{"n_layer": 8, "d_model": 640, "n_head": 10, "n_kv_head": 5, "head_dim": 64, "d_mlp": 1280, "vocab_size": 16384, "activation": "swiglu", "norm": "rmsnorm", "norm_place": "pre", "norm_eps": 1e-05, "positions": "rope", "rope_base": 10000.0, "rope_fraction": 1.0, "qk_norm": true, "attn_scale": 0.125, "bias": "qkv", "tie_embeddings": false, "parallel_block": false, "init": "orth", "init_std_qkv": 0.0243, "init_std_o": 0.0, "init_std_up": 0.0243, "init_std_down": 0.0, "optimizer": "muon_variant", "lr": 0.00861, "lr_mult_qkv": 0.5, "lr_mult_o": 3.0, "beta1": 0.93, "lr_head": 0.00357, "warmup_steps": 77, "schedule": "wsd", "decay_fraction": 0.451, "decay_shape": "linear", "final_lr_fraction": 0.1, "batch_tokens": [65536, 131072, 262144], "seq_len": 512, "doc_mask": false, "train_tokens": 1178000000, "steps": 8148, "dataset": "wikipedia_en"}
Each number is 50 + 12 x the weight over its row's rms, rounded and kept within 0 to 99. Layers, rows and columns count from 0. The size before them is the row's rms in percent of the matrix's.

# layer 4 MLP gate, 1280x640, rms 0.119, rows 1031-1038, columns 64-127
096:70 42 32 68 36 48 59 51 67 73 45 49 31 65 40 51 58 32 46 53 39 21 52 60 43 44 37 50 53 43 59 40 54 62 58 52 57 32 61 46 59 38 42 56 47 42 51 41 41 55 49 63 39 65 61 55 46 55 57 46 57 71 70 33
099:35 42 31 57 39 37 38 54 47 56 67 18 57 35 63 50 65 46 67 41 55 37 36 55 59 79 40 46 43 48 55 52 51 47 55 42 58 53 32 44 37 39 56 57 41 32 55 49 59 50 40 66 44 42 70 60 51 46 49 57 54 46 35 47
100:50 55 55 58 40 70 53 67 52 43 49 38 57 44 55 54 49 60 51 35 34 39 31 54 37 37 45 51 58 81 40 55 57 38 77 48 47 39 53 38 52 42 50 57 55 51 67 41 56 40 59 40 45 47 48 42 83 50 32 65 55 53 30 30
103:60 38 37 70 42 48 38 40 56 71 47 34 55 68 25 53 14 38 41 35 36 51 42 46 48 54 50 47 36 61 42 46 54 46 45 58 55 50 56 73 39 65 61 58 36 46 33 42 51 66 47 61 50 50 62 55 41 54 59 50 45 31 66 56
101:41 45 71 59 42 45 36 62 57 57 46 46 44 80 53 48 42 64 70 36 53 30 61 71 54 54 32 72 61 55 59 59 64 67 29 56 58 44 60 52 48 36 72 53 59 49 75 30 54 41 54 42 42 39 54 54 33 31 42 47 54 22 53 55
104:35 34 67 57 39 48 40 45 56 47 68 41 53 45 53 31 61 49 52 52 50 48 57 55 54 49 52 40 45 36 75 62 51 36 64 73 48 54 35 58 46 44 59 45 41 46 35 45 46 38 46 57 75 56 60 32 48 82 50 31 65 55 45 49
093:29 54 49 44 51 42 38 46 50 40 32 56 66 61 39 58 61 49 52 64 42 45 55 46 42 38 43 43 43 44 36 23 39 38 44 66 35 55 52 28 51 47 38 43 38 33 59 57 26 58 44 76 49 53 68 52 57 51 29 45 39 53 59 51
103:61 61 62 32 52 55 45 48 41 51 49 40 55 29 37 54 39 64 37 44 23 52 59 54 59 41 46 33 39 36 17 51 57 53 51 49 60 45 45 54 53 22 58 63 47 67 53 32 68 67 63 59 58 38 28 45 40 39 46 36 57 45 54 70
# layer 4 MLP up, 1280x640, rms 0.129, rows 1031-1037, columns 64-127
100:67 43 62 74 58 45 31 49 55 50 50 27 48 58 36 34 50 53 63 34 62 39 59 45 67 55 45 52 57 36 42 52 41 66 46 39 45 36 63 54 50 44 64 40 52 20 56 66 52 46 39 50 67 63 55 61 56 42 42 41 40 59 48 59
092:53 39 76 54 39 47 62 63 59 53 47 68 31 31 63 47 39 53 65 57 35 30 47 34 44 39 54 67 50 50 50 63 47 43 39 50 47 19 52 62 44 45 49 62 49 37 50 50 60 37 42 56 43 41 35 56 43 63 26 52 29 58 52 46
101:36 56 65 63 31 53 52 45 71 44 46 54 56 54 46 42 81 44 27 54 59 69 49 64 46 63 56 51 55 52 26 35 50 61 67 46 67 48 40 32 55 62 51 60 57 61 37 41 45 54 37 46 39 51 47 54 35 62 38 44 70 59 60 53
100:63 49 58 58 40 61 51 47 43 33 47 40 47 43 47 52 50 35 68 51 41 49 55 32 42 59 53 15 52 42 48 53 51 77 46 47 22 55 59 63 43 55 24 38 52 63 52 55 58 59 59 61 49 59 64 72 32 61 49 44 55 40 70 40
099:55 53 53 51 68 46 43 55 48 46 69 55 48 68 43 46 52 33 64 47 42 68 56 50 51 69 49 56 66 50 59 51 41 53 60 49 34 52 34 57 85 50 35 36 39 66 67 51 57 49 64 37 57 49 72 33 59 37 47 32 58 18 62 37
101:55 30 54 34 50 49 73 38 31 48 45 55 42 47 30 55 56 32 47 51 53 56 36 32 33 49 41 54 47 44 58 45 73 60 49 24 50 70 42 44 36 46 39 65 63 46 48 56 52 63 68 50 51 44 55 58 64 43 58 44 51 53 43 17
097:40 44 67 55 61 59 61 49 43 45 65 58 22 39 46 55 29 40 48 39 59 52 47 38 39 42 54 44 54 51 46 71 37 52 29 43 37 38 32 52 39 48 65 67 58 52 45 34 54 30 65 53 34 38 50 34 49 63 44 66 43 43 37 36
# layer 4 MLP down (transposed), 1280x640, rms 0.0616, rows 1031-1037, columns 64-127
093:46 59 64 58 50 61 56 43 43 61 59 43 59 42 39 32 47 29 55 66 41 48 29 48 45 44 40 45 32 58 26 61 64 63 59 33 78 47 61 38 33 34 45 63 64 64 48 47 73 63 53 59 63 54 50 49 51 57 63 64 58 54 31 57
093:47 37 44 52 57 54 37 53 60 46 52 55 41 40 49 52 76 62 37 40 43 49 30 37 57 57 55 65 37 45 89 57 55 41 46 34 47 46 16 56 30 56 60 52 61 20 42 55 38 38 47 38 35 76 16 45 53 37 49 47 39 56 67 65
098:53 37 31 57 51 71 50 38 96 49 59 42 39 52 38 51 28 48 47 34 50 43 57 60 59 55 51 63 43 54 49 39 42 49 82 64 71 43 40 37 36 36 32 56 43 51 59 54 70 40 62 51 70 52 49 52 50 30 65 37 71 59 58 65
098:48 61 36 28 71 45 62 50 47 52 58 52 46 65 59 33 39 54 51 52 55 58 33 51 51 45 48 31 80 64 59 41 45 69 56 44 62 48 51 50 45 42 57 48 45 46 50 58 36 31 59 40 45 38 45 56 58 44 67 42 42 47 41 36
104:50 40 59 55 51 47 38 49 55 64 30 29 36 70 27 37 58 52 57 43 46 25 57 64 31 58 42 49 64 48 39 40 61 51 38 36 53 65 47 42 47 37 44 28 58 46 57 78 42 55 55 31 74 49 39 64 47 39 38 38 52 45 65 34
102:27 57 53 49 37 41 25 42 46 57 58 51 63 54 42 43 53 68 37 34 49 22 57 70 37 56 37 60 59 67 64 39 68 59 54 45 41 54 51 53 62 48 52 61 47 44 66 63 54 56 35 45 37 57 60 61 42 46 47 51 55 42 44 43
097:59 37 53 51 60 58 59 33 76 45 45 56 67 40 61 32 39 53 36 56 56 59 60 66 47 71 78 51 54 49 54 55 54 44 47 16 73 55 49 55 56 50 52 57 49 38 48 68 59 53 62 49 77 38 45 57 45 56 60 48 57 41 62 45